{"num_hidden_layers": 19, "head_dim": 32, "vocab_size": 2048, "parallel_block": false, "extras": ["local attention windows", "value embeddings", "learned residual scales", "skips across layers"], "init": "normal", "optimizer": "adamw", "beta1": 0.9, "weight_decay": 0.037, "schedule": "wsd", "decay_fraction": 0.386, "decay_shape": "cos", "batch_tokens": 16384, "train_tokens": 83330000}
Each number is 128 + 24 x the weight over its row's rms, rounded and kept within 0 to 255. Layers, rows and columns count from 0. Numbers have three digits each. The size before them is the row's rms in percent of the matrix's.

# layer 4 MLP up, 192x64, rms 0.253, rows 182-191, columns 32-63
020:138147140071107159118142096119138162117133096139122140128115141157138094117174150131119140093100
109:089149135127158129125132141146123086156145131136124153100152102072166131105147113096141092140112
098:109125109130111139060114177135143142105114110120130116097130158106144148075131162113091143139082
132:177111130164121137128132115124108133146109130172162114085121128084123103151162091127171132094110
110:111124169090157142161127071114137058137144119094123155134099117151127107124123139164119156155153
030:157118114103122099165118108091144113129120134129113138127143175143124110116103142153106128081109
134:133125175159114129089091159129111116137107087171176136108137126157128138138142107164116155109107
101:155156135168104135125093069151109156135148093154124138070119112141160100174129132124142122079115
103:122158141142140172107130124123129143141156189155109154098137138086150062141104130095115109130132
112:110132127116111150123108144138113126079125147140137147166128116161138127163103129146095168080116
# layer 4 MLP down (transposed), 192x64, rms 0.243, rows 182-191, columns 32-63
020:098136098144108112128141124111130133145113148106171128107121160136105121165109162101085185101111
117:054126098130124152094142120127163142123110142162166117117115160162078088115114148139116161113137
104:145120149110113126119142120125138122096097138106136099121156177146125110154128155192100108113122
129:105141156123121120105160153110093142136105141135127112146130141120060113139164124140161168126092
115:127081138110143124105097129133178139147190138141159121137109106085156143125117101110132150086115
027:107135134150113198142135122054135144150115152114117155084147136142111126108126122105131182134117
120:166138124094167126156108118089161149120122141155121138119051114119175118080161113148152136111131
106:106101112123152162076155137104129146143076142139108115093134136123138108170162151154119078131139
111:091146107161140178137155135145134114095129083137141083114110134155098125145163124141108091101119
107:145099064093117135086154143112147100154131125132103136102184143127089160135129114115123099148138
# layer 4 MLP gate, 192x64, rms 0.298, rows 183-191, columns 32-63
094:140149165126131100124107153096124089158090116146108162116133123082181139133144077106129096128159
097:135128085127129127142100129124111146154093112118136110121154104151148135162133111186100122164150
109:146128148122120180175128156105108083143129132161132121153118120177127092126123091156152175118114
093:134152129098119168125142150129129117125112111136102132153121145145118095109129079118162134157155
113:129110100113153151125081113095122103125103104170141090109140125157170126149152092116139116130130
098:147107100093179136154139095140130088115129132112094125135111098105165112104159133135145123126107
097:101119138097109124106128159096143092119077124140137111135083146111149131148117099118152145151130
100:147138147054106122104111132109170142132099117158127141138112133104140136180126099150128144140139
099:096134137128126159142109159091090091113105098145120133158142167146139139147140146115138133110132